Part of a small language model's weights.
Architecture: RMSNorm before each block, rotary positions, biases on query, key and value, untied embeddings.
Training: a variant of Adam for these matrices, 99M tokens.
Each number is 50 + 12 x the weight over its row's rms, rounded and kept within 0 to 99. Layers, rows and columns count from 0. The size before them is the row's rms in percent of the matrix's.

# gate: layer 2 MLP gate, 704x128, rms 0.0867, rows 324-341, columns 0-127
# up: layer 2 MLP up, 704x128, rms 0.075, rows 324-341, columns 0-127
# down: layer 2 MLP down (transposed), 704x128, rms 0.1, rows 324-341, columns 0-127
gate324 100:49 52 61 55 33 55 38 66 54 58 60 72 46 41 53 53 45 45 30 44 52 39 50 55 45 77 66 44 32 47 38 49 56 45 51 68 51 36 78 59 47 49 57 53 58 39 33 53 56 47 53 56 52 62 52 48 52 59 37 38 59 68 37 51 55 35 43 31 56 51 73 39 63 60 53 56 50 33 53 59 65 64 53 36 27 36 30 43 40 42 61 60 57 64 53 56 71 54 62 18 52 22 66 22 57 58 67 58 52 67 64 52 59 62 60 62 55 30 36 57 50 45 43 71 31 67 65 49
up324 094:57 48 24 62 42 57 49 72 54 61 60 55 38 48 45 44 45 48 61 32 23 51 50 39 61 53 55 84 55 41 39 41 53 50 69 36 29 65 44 64 70 56 25 49 51 38 51 65 49 63 39 71 60 65 65 48 48 69 54 49 44 65 63 40 41 51 56 24 67 46 27 69 33 64 42 53 44 41 78 46 36 65 49 32 59 64 40 62 53 55 53 56 47 58 62 48 63 62 39 44 55 52 55 62 44 56 53 54 44 43 33 49 60 26 36 50 64 40 56 46 32 65 44 45 62 36 53 39
down324 097:48 21 65 29 66 38 36 59 35 63 49 63 52 58 33 53 40 45 52 69 57 46 53 35 54 59 44 61 43 36 40 32 46 50 51 55 60 60 42 55 54 73 58 25 52 44 57 69 48 70 53 85 56 55 50 62 40 46 65 47 47 66 37 59 51 58 32 40 41 38 55 33 49 51 52 46 45 44 54 87 45 28 35 67 61 56 61 57 46 34 34 51 27 66 45 37 50 67 53 58 48 66 53 52 47 50 31 56 54 27 44 37 48 58 39 49 35 49 35 65 49 27 44 49 46 44 32 47
gate325 091:34 59 68 55 56 53 49 41 48 41 35 32 53 70 47 58 47 48 57 31 50 44 45 48 51 59 56 68 29 35 65 40 58 13 49 68 74 55 69 63 33 64 51 70 36 45 26 57 41 60 51 50 62 41 66 70 50 44 41 45 52 59 51 39 63 53 47 23 38 54 31 21 20 59 49 60 62 48 58 32 51 55 40 57 48 32 44 30 60 60 58 46 38 51 55 64 58 42 44 60 48 39 62 52 57 23 66 45 50 66 41 39 57 56 50 41 40 39 49 63 49 45 62 60 52 56 39 62
up325 102:32 61 53 47 47 47 56 34 53 31 49 48 46 52 55 44 52 60 35 32 53 27 41 54 44 70 56 56 32 33 68 34 37 38 56 64 58 61 62 72 31 60 75 64 39 46 45 56 57 45 41 46 54 44 54 30 44 25 56 45 38 31 50 42 59 52 53 27 21 52 14 39 38 55 54 32 60 61 52 45 47 56 30 39 44 56 72 59 62 59 55 33 44 57 57 40 50 64 65 45 37 46 56 53 51 34 54 48 57 76 60 37 44 33 42 33 56 57 49 43 44 63 66 63 67 63 55 43
down325 101:35 53 49 33 59 53 46 54 59 38 57 42 41 56 60 41 67 56 37 54 57 42 57 53 50 60 26 68 63 47 28 51 55 68 41 55 30 67 77 60 36 49 76 64 57 33 41 60 47 52 41 68 37 47 51 80 55 49 45 38 32 49 37 53 45 46 29 45 53 52 45 63 64 64 60 53 46 66 43 60 33 51 52 26 77 51 39 49 45 45 52 42 74 20 38 58 60 59 40 47 43 47 57 53 55 64 44 50 40 61 19 44 39 42 41 38 67 36 67 35 50 56 48 51 58 43 37 38
gate326 097:47 56 68 67 40 53 53 49 56 49 30 38 42 29 86 40 37 50 34 40 54 70 45 41 53 34 71 39 40 79 72 24 49 44 56 54 67 67 44 55 51 57 47 48 57 63 53 41 48 59 47 35 48 40 66 45 47 48 38 55 48 50 56 51 45 39 46 60 35 31 34 64 35 35 49 54 47 44 75 66 49 57 55 34 55 75 56 57 62 54 51 66 59 29 54 49 29 47 23 33 41 52 46 38 49 54 65 51 64 37 47 37 38 34 50 37 48 61 40 48 51 50 53 43 33 27 37 60
up326 103:32 59 46 67 43 67 58 57 46 68 40 49 54 50 55 37 36 64 59 36 32 54 47 44 56 41 50 65 41 68 64 26 39 74 55 35 50 71 52 41 32 49 35 42 50 45 35 76 44 71 49 59 50 50 43 44 53 59 49 43 38 66 66 36 41 56 51 58 73 72 58 43 48 53 46 36 32 56 70 51 54 53 54 53 24 70 67 64 49 49 59 70 76 51 68 41 40 64 52 39 33 50 63 23 64 38 57 60 57 57 51 52 50 56 37 51 51 35 28 69 59 52 63 54 50 65 53 42
down326 101:53 56 47 55 56 47 74 37 56 35 44 38 62 48 28 64 60 60 69 49 36 48 23 26 57 45 70 59 58 55 45 73 36 61 54 48 58 36 32 33 30 43 40 59 35 42 76 38 56 43 54 43 61 47 56 32 44 46 44 52 42 48 54 78 64 64 60 41 43 57 37 40 43 52 49 32 60 67 38 51 63 69 58 51 75 62 49 57 38 41 28 56 35 44 58 59 62 38 44 66 37 58 42 74 29 56 54 55 44 51 47 53 44 33 49 81 55 46 46 36 42 51 47 42 53 38 62 59
gate327 097:33 60 70 42 56 35 43 60 39 48 60 45 63 74 43 44 42 53 41 54 53 53 47 60 55 63 41 52 30 69 34 30 33 27 66 66 65 62 31 42 44 55 44 47 59 35 71 41 31 51 57 54 42 43 48 51 25 66 52 48 40 50 69 35 49 39 35 62 58 45 37 41 43 62 68 48 44 34 64 63 42 28 59 50 55 42 43 46 54 68 48 48 43 52 34 50 51 52 32 38 66 66 51 55 38 22 59 57 55 68 61 76 38 47 32 41 48 80 41 54 40 44 58 58 53 62 67 48
up327 090:61 36 47 28 57 37 46 50 57 35 36 22 83 43 76 60 53 74 41 44 62 55 57 40 46 35 58 51 47 51 55 60 41 54 19 45 66 40 41 38 40 49 59 68 42 46 59 43 46 66 68 46 41 32 57 57 45 32 50 44 55 34 54 43 51 47 46 37 28 51 48 41 64 72 38 48 48 58 46 60 45 43 40 57 37 44 56 41 39 38 27 52 53 52 45 63 67 43 74 54 49 47 26 65 39 42 31 65 50 49 52 76 66 66 37 39 61 43 52 56 49 41 75 44 54 67 51 54
down327 097:70 79 18 43 51 43 37 62 55 37 48 45 69 67 46 75 51 57 74 62 52 50 69 38 64 52 21 51 72 33 39 48 51 55 44 35 43 46 48 48 46 65 43 42 66 51 28 59 31 47 69 57 61 49 57 57 32 44 58 49 59 53 58 27 33 48 59 43 36 75 48 49 54 43 57 39 74 50 57 46 59 73 45 60 46 46 52 53 29 42 42 40 48 60 57 33 67 59 53 73 57 56 67 51 52 67 53 45 43 38 49 46 39 70 54 53 36 67 33 47 47 43 47 59 56 52 47 49
gate328 099:51 47 50 47 37 64 52 61 50 60 39 56 65 48 67 42 48 37 76 71 52 53 57 50 54 48 70 47 32 66 43 47 57 57 18 46 08 55 51 40 66 41 54 30 61 35 57 29 65 51 43 66 41 46 41 65 48 34 36 57 54 43 49 32 47 61 48 49 35 38 69 51 55 44 54 65 47 46 38 46 27 60 60 50 34 60 61 61 39 31 44 56 51 55 49 71 48 49 43 60 44 67 48 35 59 57 56 41 55 53 64 61 48 61 58 37 68 22 47 33 70 52 41 41 31 53 45 29
up328 099:65 44 48 47 27 37 15 52 69 46 59 36 55 48 41 54 45 57 32 32 29 44 40 47 48 57 49 65 35 53 54 32 47 59 34 69 58 31 63 63 56 54 60 58 71 29 44 48 59 57 44 43 42 43 45 57 50 44 40 15 45 72 50 68 48 22 62 78 59 43 59 59 49 47 50 46 71 51 51 59 53 33 37 36 66 37 51 32 67 58 61 52 44 59 68 54 67 45 53 47 56 49 60 59 49 85 48 69 40 35 61 57 53 46 56 39 46 55 65 54 60 44 46 43 41 45 53 49
down328 101:53 65 27 37 40 58 50 54 53 54 69 57 47 32 67 16 54 41 32 56 65 43 49 41 52 40 25 41 43 56 57 49 57 58 42 45 48 63 62 73 45 39 47 54 37 52 41 60 65 65 51 51 47 54 38 49 52 30 54 34 54 67 63 44 49 47 50 35 53 49 50 57 78 74 55 40 50 33 54 39 42 54 59 82 47 44 47 47 62 55 24 56 46 47 51 52 57 55 40 55 48 39 75 46 73 67 57 53 52 39 55 48 53 36 65 68 71 21 55 57 33 54 43 63 71 52 71 47
gate329 101:41 53 61 46 52 33 54 61 45 72 41 51 57 21 61 42 35 52 40 41 55 60 50 48 67 45 44 40 39 52 45 41 41 34 82 34 40 53 48 33 43 57 43 24 26 49 55 46 34 52 35 46 50 39 37 52 48 56 72 70 40 55 51 37 68 60 52 59 63 44 74 51 52 53 62 44 45 51 60 40 45 64 56 45 54 28 27 65 30 37 59 32 48 40 29 45 49 38 43 54 56 49 40 56 75 32 69 47 45 30 46 51 63 71 63 49 53 39 46 70 51 58 32 45 37 57 59 72
up329 098:31 55 44 62 42 36 57 28 52 44 47 62 45 50 40 37 36 62 47 73 44 64 48 44 69 68 57 26 34 39 56 52 39 71 45 47 45 37 66 57 40 30 65 36 30 51 57 49 25 42 59 54 59 58 41 41 54 53 65 75 58 70 34 38 53 70 46 57 65 52 63 51 36 20 57 54 38 59 57 38 69 52 39 57 42 43 44 54 44 48 66 40 30 45 33 65 45 51 51 49 67 47 51 56 53 48 50 57 55 59 46 56 66 66 77 66 48 48 51 71 62 26 41 41 30 60 58 46
down329 096:40 62 44 53 50 36 51 61 51 38 63 45 54 71 39 38 63 76 51 65 59 59 66 41 43 35 35 63 51 47 57 49 61 49 50 46 65 50 36 42 43 76 64 47 60 46 54 58 69 53 43 42 41 59 35 54 39 42 40 21 51 51 52 36 28 32 68 52 55 46 44 58 50 69 52 66 54 61 42 45 19 35 62 56 32 39 35 56 26 30 43 66 45 53 33 61 66 72 64 35 32 67 35 54 53 35 41 48 59 64 37 52 61 54 60 64 27 47 47 61 63 37 56 36 42 50 51 56
gate330 087:55 31 52 39 40 49 48 60 49 32 48 67 44 77 45 36 51 61 58 43 28 47 48 54 74 76 54 54 42 50 32 48 47 40 29 47 40 47 66 52 63 59 67 79 57 36 34 63 38 57 40 68 33 26 28 59 37 56 35 37 49 36 55 53 57 36 53 46 45 67 30 39 49 64 56 28 66 77 50 51 54 59 50 61 60 45 37 49 68 46 50 48 55 58 38 53 33 53 49 61 31 35 38 50 56 62 64 54 42 65 49 43 54 31 44 43 72 49 63 66 56 57 53 52 65 69 52 50
up330 100:53 60 37 48 32 40 26 65 40 51 42 68 24 47 59 59 62 45 54 58 44 34 52 51 58 66 70 36 59 62 55 45 46 44 40 47 36 67 67 50 49 54 56 49 54 43 42 47 61 44 63 64 59 55 48 65 52 62 21 35 54 46 54 42 46 36 45 37 27 50 58 50 52 51 45 49 80 62 47 44 40 76 61 28 47 17 41 61 76 56 53 53 66 60 51 48 50 71 41 62 49 44 54 41 64 66 45 56 51 53 36 50 65 24 59 37 69 53 64 45 71 72 56 47 41 47 39 65
down330 095:57 31 34 69 61 59 54 50 36 35 28 67 24 43 49 57 70 38 51 48 57 59 68 33 45 50 45 26 44 54 47 60 60 51 70 55 44 50 45 42 60 49 53 48 54 62 55 47 71 54 45 52 35 51 31 59 51 38 82 58 36 39 46 51 53 42 45 58 39 63 49 56 42 57 43 56 26 48 35 36 61 55 49 48 44 36 41 21 61 45 47 29 53 41 34 48 51 40 63 66 59 58 37 52 23 52 72 59 30 39 63 50 72 39 49 56 42 44 77 52 42 35 39 54 72 55 45 36
gate331 087:58 39 53 39 47 23 42 69 53 56 42 80 48 85 56 39 48 62 46 51 42 44 40 42 52 59 56 24 56 42 43 52 36 45 53 43 48 55 23 54 49 29 60 41 38 59 60 49 36 47 66 52 52 55 31 51 44 41 60 58 40 46 62 49 61 34 48 58 73 33 47 27 43 41 48 51 36 54 44 50 41 49 79 55 80 41 37 49 33 61 43 49 43 47 40 58 57 42 32 60 49 39 52 36 56 33 57 39 47 26 66 46 45 55 62 70 38 73 39 38 38 58 49 40 42 55 61 74
up331 091:36 38 60 34 47 59 44 53 53 44 56 80 53 68 53 30 43 62 47 68 64 49 55 49 42 65 45 35 56 40 48 45 48 62 62 51 70 33 23 40 58 59 56 61 54 50 58 50 40 43 51 46 55 53 48 51 43 56 62 61 30 65 51 44 60 30 34 46 65 73 38 56 44 60 51 53 37 79 40 60 60 40 34 65 63 42 38 53 57 52 49 57 57 23 61 40 52 41 53 73 65 39 42 51 71 40 31 41 70 41 75 55 57 60 49 81 55 30 49 64 35 49 55 50 28 42 59 59
down331 088:58 47 77 42 47 22 68 46 41 47 43 38 51 45 44 53 72 48 50 35 38 35 57 33 18 61 43 47 37 59 68 71 44 62 42 35 50 46 38 55 48 51 46 55 33 58 61 32 41 52 28 56 72 47 47 50 56 49 62 24 33 51 38 46 45 34 21 52 62 58 17 67 57 56 38 43 47 49 59 63 62 54 51 53 50 52 35 34 61 57 43 61 52 48 41 42 50 50 34 64 40 50 38 38 46 47 57 41 52 45 38 52 46 39 36 56 65 34 43 52 30 40 21 42 32 60 52 38
gate332 112:61 58 46 54 40 40 55 50 26 56 30 56 64 44 70 44 39 54 50 46 61 62 52 61 45 66 65 45 56 71 51 49 51 54 70 47 47 67 45 35 46 32 38 27 24 61 77 40 41 60 45 47 53 24 35 49 41 51 57 48 50 20 45 36 45 47 43 48 38 56 40 43 51 61 55 52 43 64 71 38 32 70 66 36 54 33 33 64 37 55 18 60 47 47 33 41 41 46 58 45 52 83 40 58 53 43 70 52 55 45 29 59 35 44 59 51 60 60 34 41 58 46 47 45 33 48 53 55
up332 103:56 73 67 48 49 40 46 42 74 82 31 33 55 49 73 56 47 47 27 46 57 57 37 43 23 41 47 45 50 46 63 47 60 43 35 25 58 53 54 49 42 42 34 59 39 54 59 58 52 59 72 45 76 60 38 51 50 59 51 66 62 44 29 52 68 55 49 41 49 40 57 49 41 37 36 57 60 56 44 47 30 62 35 52 39 61 19 82 56 60 55 42 47 62 38 45 39 52 50 33 50 73 49 40 45 28 49 39 50 50 56 39 32 70 54 33 62 45 45 66 51 47 44 44 57 48 45 55
down332 104:48 65 53 61 30 37 62 34 48 32 32 62 60 70 38 55 55 59 52 45 53 51 37 46 28 61 54 58 62 31 59 39 61 67 77 41 43 55 29 58 37 49 35 17 46 71 43 47 45 40 51 27 52 33 41 33 39 55 43 44 51 52 55 53 65 57 48 42 43 63 57 61 55 71 58 54 68 34 38 63 70 58 45 50 51 50 59 68 53 58 58 43 71 59 43 32 58 54 47 64 51 44 35 45 55 60 42 59 64 41 19 84 43 45 59 47 52 68 34 57 44 48 56 47 46 40 61 53
gate333 108:54 45 53 39 52 38 46 50 36 67 41 59 35 81 47 72 49 62 70 57 78 53 33 47 25 72 59 54 38 42 54 54 63 38 49 55 38 26 57 22 62 32 58 39 73 48 42 49 50 57 34 66 52 61 57 80 48 63 33 44 46 26 47 43 53 42 43 42 20 57 48 44 41 54 44 40 51 37 39 56 53 26 49 45 58 46 59 61 39 53 51 64 66 66 59 58 47 37 47 54 56 55 38 32 36 53 51 53 46 50 67 54 53 47 55 72 32 55 47 56 55 52 70 37 59 42 51 47
up333 102:62 60 59 46 55 55 53 66 51 61 33 49 49 51 41 33 48 49 72 61 25 20 55 47 43 64 45 53 53 49 63 39 56 29 54 50 52 62 49 56 44 56 47 48 44 52 53 53 56 47 60 46 59 34 54 61 43 39 52 39 35 35 41 53 53 58 36 61 45 53 43 41 53 37 67 59 35 45 43 64 45 93 45 23 37 39 39 32 49 66 48 31 27 70 42 44 65 54 45 74 47 69 50 61 65 55 65 43 61 48 37 40 17 46 70 53 59 63 49 62 52 33 31 40 43 41 54 63
down333 101:45 50 67 46 46 51 59 47 35 34 66 60 82 31 46 54 71 56 46 52 63 70 32 38 43 36 50 72 57 46 57 23 24 39 31 59 45 56 52 38 46 60 45 46 40 52 54 47 58 70 48 52 35 43 41 56 41 48 67 47 38 61 33 81 47 70 61 51 23 41 46 25 55 53 57 61 37 41 59 74 62 61 41 58 57 39 53 44 44 31 49 58 63 70 44 49 36 53 37 51 63 45 45 29 48 62 58 77 46 41 61 47 52 44 57 49 52 48 42 35 61 47 60 48 29 49 53 57
gate334 095:52 51 59 61 55 66 43 52 57 56 49 45 55 37 61 40 54 55 56 58 52 41 50 62 43 40 62 38 64 35 44 60 46 49 62 60 59 23 56 75 39 57 63 50 26 39 35 41 52 58 64 62 42 51 39 68 56 46 33 33 35 51 42 57 62 49 58 65 18 58 40 35 37 32 41 46 66 33 41 56 61 44 34 30 46 35 54 42 41 52 66 44 27 68 39 46 36 59 57 42 57 55 54 61 39 37 37 68 54 47 58 32 52 39 66 63 40 64 48 65 77 30 50 70 49 29 67 68
up334 101:40 58 44 40 34 44 47 48 35 48 44 58 27 53 51 50 50 62 64 57 59 46 49 36 51 67 42 77 47 41 64 58 77 54 39 54 65 52 32 72 13 54 45 68 37 28 37 68 56 37 65 58 51 44 49 52 31 40 45 38 63 37 62 69 49 49 53 62 54 67 39 52 49 80 55 42 38 56 61 59 47 55 56 61 42 30 38 41 60 55 66 54 57 57 57 51 61 73 56 46 60 78 60 53 65 51 66 55 47 55 60 40 43 43 42 46 75 34 36 63 33 65 47 37 51 52 51 52
down334 099:73 54 53 46 55 62 45 80 53 49 48 51 56 52 72 52 67 41 41 46 39 59 38 47 61 40 33 38 32 67 58 49 57 44 56 62 75 50 27 47 59 50 42 51 56 43 56 43 50 26 36 34 58 43 32 39 58 56 42 73 48 56 36 63 64 61 40 52 63 33 48 38 43 48 48 47 63 73 74 64 54 59 62 39 55 38 60 65 32 40 57 68 28 29 64 41 41 40 57 57 44 47 53 64 45 63 58 39 38 49 41 36 35 50 54 48 61 62 58 31 55 57 74 35 63 39 78 47
gate335 119:64 45 64 72 43 69 61 50 31 63 52 56 75 70 44 57 39 66 53 53 65 79 31 37 48 70 69 64 64 50 52 54 41 51 54 69 48 30 54 55 36 54 54 55 47 32 57 56 49 38 41 34 62 50 33 49 38 57 65 41 46 38 57 61 53 46 35 50 60 53 60 45 57 45 48 31 62 58 36 54 38 43 54 60 64 62 54 52 55 51 55 65 39 78 60 53 34 53 56 37 53 70 46 47 65 48 49 60 73 54 44 40 38 44 48 37 58 60 54 79 83 34 58 51 75 46 47 62
up335 113:53 58 34 40 42 56 41 42 56 13 58 47 36 39 30 43 60 23 57 31 26 40 45 61 48 62 60 36 30 48 54 61 72 42 59 50 57 60 36 60 63 43 43 34 55 61 54 39 57 48 63 64 51 42 27 61 58 30 41 60 47 34 49 49 55 21 53 60 37 37 62 65 54 56 45 50 51 62 51 43 62 78 43 51 30 55 58 40 42 48 34 38 77 61 48 57 60 59 59 69 55 53 48 51 38 62 46 44 50 37 37 57 30 51 60 52 52 39 42 32 55 79 63 47 37 58 53 46
down335 104:49 52 53 74 36 41 50 44 70 43 75 15 39 51 76 68 23 50 63 66 50 46 52 60 46 54 66 44 76 29 48 52 40 47 25 48 37 40 64 51 47 41 48 60 60 47 51 38 42 43 37 47 64 64 36 41 33 61 44 48 22 51 56 49 74 42 31 54 33 39 52 74 71 44 40 43 50 47 37 43 41 52 60 42 54 55 63 49 51 66 78 31 65 51 59 38 67 48 57 59 39 42 39 42 58 46 63 41 50 52 44 55 45 63 66 45 47 51 47 62 41 44 49 61 59 51 60 58
gate336 097:24 38 53 63 64 45 59 53 41 69 56 36 51 55 46 46 37 54 71 62 47 40 59 63 29 53 58 64 64 33 41 41 51 36 47 72 51 52 68 50 36 44 54 38 69 21 45 42 33 39 49 63 63 49 79 48 48 56 40 49 35 55 59 64 61 64 37 76 54 56 37 38 46 50 49 39 42 38 41 30 39 46 60 39 46 37 21 54 43 54 63 53 61 69 64 45 54 45 31 50 41 49 40 53 26 46 51 61 72 70 58 51 44 68 64 33 43 53 61 41 67 62 50 48 51 60 58 68
up336 097:62 67 34 51 55 30 44 54 56 43 66 48 62 31 52 49 36 51 64 66 44 46 55 15 58 42 54 35 44 51 56 40 45 66 51 50 61 55 34 62 58 51 25 34 50 45 22 66 62 55 41 51 54 69 60 41 48 54 46 62 52 26 54 46 48 53 59 36 66 48 70 83 45 59 35 76 50 59 46 50 20 39 66 47 58 50 58 71 24 41 43 30 56 38 54 44 54 52 67 41 40 46 44 40 61 68 69 49 42 37 54 59 54 59 31 40 40 54 40 61 51 43 59 56 50 44 63 61
down336 096:79 46 45 62 34 58 38 49 51 34 29 44 67 55 41 57 48 43 54 55 46 63 51 58 54 61 64 58 64 64 60 52 53 33 31 72 46 49 31 61 56 49 37 57 54 54 48 50 78 56 59 42 42 58 43 80 29 58 42 57 51 57 72 55 51 31 53 62 52 53 54 45 62 66 31 55 34 52 63 40 56 51 57 43 40 45 48 43 19 56 57 53 32 27 70 31 77 54 33 50 50 45 67 59 34 51 66 70 34 68 53 39 53 63 37 59 46 58 64 57 54 50 55 54 40 30 56 51
gate337 095:62 58 49 59 57 65 33 27 21 36 42 55 39 40 69 24 60 45 33 59 46 31 29 48 65 40 56 31 57 47 48 56 56 77 46 43 67 56 58 72 53 34 55 55 54 38 34 54 38 60 60 58 48 51 45 59 50 41 27 47 55 52 34 65 52 45 56 38 25 67 33 56 61 42 47 69 43 58 49 49 63 25 54 49 58 49 42 55 34 40 55 75 49 58 67 49 63 42 52 35 50 35 48 23 52 66 31 62 53 56 62 43 61 50 61 68 60 46 44 41 64 55 57 62 54 54 38 59
up337 098:52 57 47 34 66 52 52 58 54 49 17 62 45 26 50 15 32 59 26 51 39 55 57 41 71 67 45 54 49 57 51 56 70 63 71 26 53 48 57 48 55 23 36 55 49 48 51 51 35 62 32 55 54 26 47 33 64 45 47 61 46 52 61 53 43 50 51 57 58 64 35 42 69 56 57 52 41 37 70 40 39 55 61 62 33 55 48 60 40 62 54 65 48 68 44 52 49 63 60 67 53 46 59 41 67 59 51 78 47 36 32 59 48 43 34 47 56 33 51 38 60 56 54 53 29 39 61 65
down337 096:49 52 60 38 48 27 53 26 57 31 57 52 64 50 42 42 53 33 54 37 63 57 59 40 45 66 40 73 45 57 47 59 42 52 55 52 38 47 66 24 47 56 32 47 37 36 55 35 61 38 41 55 58 63 60 33 54 68 41 55 64 35 47 53 07 66 34 60 61 47 56 45 59 36 41 55 24 53 65 53 65 58 55 41 51 63 61 45 52 55 54 15 55 43 53 22 51 52 56 64 61 65 49 50 56 44 41 62 48 53 69 64 45 54 44 33 52 38 57 42 41 49 31 45 43 59 64 73
gate338 100:54 67 53 55 43 79 45 35 63 39 39 60 63 44 49 52 51 55 51 51 57 82 44 27 71 67 58 46 46 72 55 56 52 54 64 42 39 41 36 57 55 45 53 52 59 52 40 42 75 70 59 40 33 60 41 55 45 52 41 53 32 44 47 48 58 54 59 64 46 49 61 62 68 71 41 52 29 54 47 75 50 45 55 47 46 61 75 65 57 26 32 41 29 43 61 58 31 51 50 60 59 57 52 43 51 63 67 46 25 40 59 46 63 75 61 65 41 24 51 53 56 54 46 31 36 57 61 49
up338 101:59 59 41 25 33 67 72 44 53 56 35 48 62 58 39 59 44 41 26 64 55 54 42 57 50 36 48 60 52 28 49 57 51 53 29 64 46 51 62 43 51 52 44 55 54 46 56 27 55 62 28 59 43 36 57 54 53 39 56 59 90 30 33 62 64 55 49 39 33 36 52 78 58 53 59 38 36 50 48 31 37 44 46 59 48 58 40 40 46 70 56 49 67 51 24 70 60 36 60 39 51 25 52 40 37 48 52 63 52 39 62 50 43 59 66 56 33 62 47 36 68 59 38 47 47 41 59 39
down338 100:58 34 45 57 52 73 50 60 46 31 43 59 54 32 55 54 44 58 67 11 75 68 52 39 64 40 41 48 65 40 61 38 49 55 54 67 26 39 54 50 56 50 40 42 32 40 39 48 41 67 60 41 41 55 56 23 50 59 56 34 28 58 73 58 52 60 65 38 40 37 42 60 53 68 56 61 36 46 67 62 47 44 45 50 57 43 48 45 58 53 39 46 32 63 32 36 45 50 64 41 63 32 60 64 69 45 62 64 39 40 48 60 25 36 48 57 54 41 47 53 52 51 65 38 66 60 53 71
gate339 104:56 45 55 23 45 31 49 44 47 36 41 46 40 31 55 58 56 49 50 34 52 44 53 55 25 71 52 64 44 37 43 51 56 44 38 62 56 44 50 33 57 37 48 30 66 43 68 48 58 48 34 55 59 71 35 47 26 65 65 58 44 58 65 37 78 34 47 53 65 46 43 53 46 33 53 31 39 48 61 60 57 70 52 66 54 42 51 70 30 51 34 72 50 77 59 66 59 16 55 51 39 53 56 27 47 62 61 50 59 55 37 66 28 48 51 51 57 41 48 58 60 58 49 61 44 44 59 48
up339 113:42 53 39 65 71 46 41 63 68 63 53 46 72 40 63 64 56 35 42 45 55 38 52 51 55 30 47 35 46 73 50 33 24 74 61 45 68 42 31 66 50 58 35 66 59 32 54 57 38 55 59 67 46 31 63 48 49 57 42 62 48 31 50 68 36 57 48 55 51 52 64 58 41 45 57 30 61 49 52 40 64 34 63 50 38 38 55 26 37 44 25 26 64 41 43 53 53 61 50 30 47 62 36 61 46 53 74 66 49 49 81 51 49 44 48 40 48 50 41 42 42 68 34 48 54 49 47 56
down339 107:42 44 61 75 67 40 28 50 43 79 50 51 40 33 43 42 25 45 67 24 47 53 59 59 43 45 79 46 34 35 55 69 58 73 24 70 27 55 42 66 54 34 48 49 45 48 47 45 43 47 34 42 45 58 53 55 46 47 55 52 46 58 51 80 51 54 50 53 52 29 37 73 53 46 38 72 55 45 45 47 62 57 52 66 65 37 50 65 66 51 45 65 55 60 58 52 54 44 63 52 22 42 66 50 50 55 54 34 61 54 37 59 41 47 68 45 57 57 59 42 45 45 34 49 41 52 54 72
gate340 112:65 55 36 70 27 64 56 58 50 26 35 46 51 65 65 49 32 42 46 45 64 71 36 60 51 48 66 45 61 55 46 55 61 34 32 52 36 65 50 51 54 52 48 34 49 36 60 57 49 42 60 47 26 30 49 47 37 47 20 51 42 40 54 33 54 42 43 50 54 56 49 58 30 65 49 46 45 50 23 39 54 33 50 60 72 68 71 56 54 42 66 45 41 58 47 50 44 70 34 50 54 48 61 59 68 47 66 50 43 50 53 42 74 59 55 62 36 58 52 65 44 71 57 25 66 33 35 33
up340 104:71 56 48 25 33 56 46 75 48 59 49 60 58 29 61 57 44 41 55 40 55 57 52 52 35 38 63 53 33 53 50 38 74 54 54 28 51 54 63 50 34 65 59 63 54 62 49 64 83 47 59 17 40 57 45 72 41 37 52 49 43 40 26 68 44 51 54 46 58 53 33 47 43 50 55 67 61 43 45 71 41 60 51 52 52 46 66 45 57 40 60 38 26 50 63 55 68 40 66 57 60 38 70 49 54 50 61 39 46 24 66 48 33 66 41 47 38 40 65 49 43 62 54 45 47 35 64 61
down340 106:32 52 68 50 48 38 35 49 35 30 48 25 66 32 41 41 52 34 41 51 38 52 44 44 52 58 59 62 53 65 56 64 55 61 42 46 61 45 49 28 40 46 63 30 48 34 66 47 42 59 35 42 46 53 42 38 30 44 62 52 63 36 32 80 38 42 44 52 44 61 75 78 59 55 48 62 54 37 42 44 62 33 61 57 39 42 50 60 71 38 51 59 56 45 54 63 83 51 47 41 55 55 38 62 56 65 42 52 34 36 39 54 55 46 44 33 48 42 57 32 54 70 67 75 50 59 66 62
gate341 093:51 35 49 61 52 51 39 46 56 30 34 38 46 71 60 45 39 44 30 55 41 48 36 50 33 52 76 55 74 43 40 65 56 40 45 63 55 39 58 35 65 29 53 69 49 52 40 44 37 66 48 45 50 40 46 54 55 51 39 40 42 44 34 38 59 33 47 46 22 68 50 46 45 59 65 24 46 51 25 29 53 53 50 53 52 44 61 67 49 43 53 47 57 43 73 41 38 80 51 42 73 41 43 50 57 48 23 45 45 46 60 58 71 46 49 54 37 57 45 51 66 43 72 48 34 65 77 47
up341 087:39 44 40 34 58 56 66 54 63 52 54 77 61 67 56 49 46 72 28 35 57 62 30 52 55 65 48 51 39 48 58 74 64 30 34 46 51 76 54 61 46 49 44 55 59 52 56 59 54 49 51 51 40 37 40 32 59 62 53 57 69 78 71 57 49 60 56 64 69 55 57 57 69 48 43 28 43 34 39 50 49 48 47 72 38 53 48 39 68 32 37 28 38 56 53 52 48 54 28 54 63 66 63 53 42 38 47 45 62 52 53 53 47 60 41 57 60 22 35 49 31 39 59 32 49 46 69 68
down341 087:45 63 60 20 52 38 60 72 65 50 49 60 61 63 56 56 63 71 57 42 61 36 37 61 37 49 35 48 53 53 35 57 89 34 76 66 65 54 69 47 17 48 50 70 58 65 49 53 51 49 39 54 46 34 55 46 52 56 32 40 56 44 70 61 17 56 55 34 41 49 57 35 73 57 58 38 44 48 52 32 37 40 59 59 65 60 44 59 63 55 36 64 47 32 47 52 44 60 56 43 50 44 38 71 48 45 63 48 51 54 51 64 50 58 45 57 51 41 35 61 42 55 68 44 49 55 45 60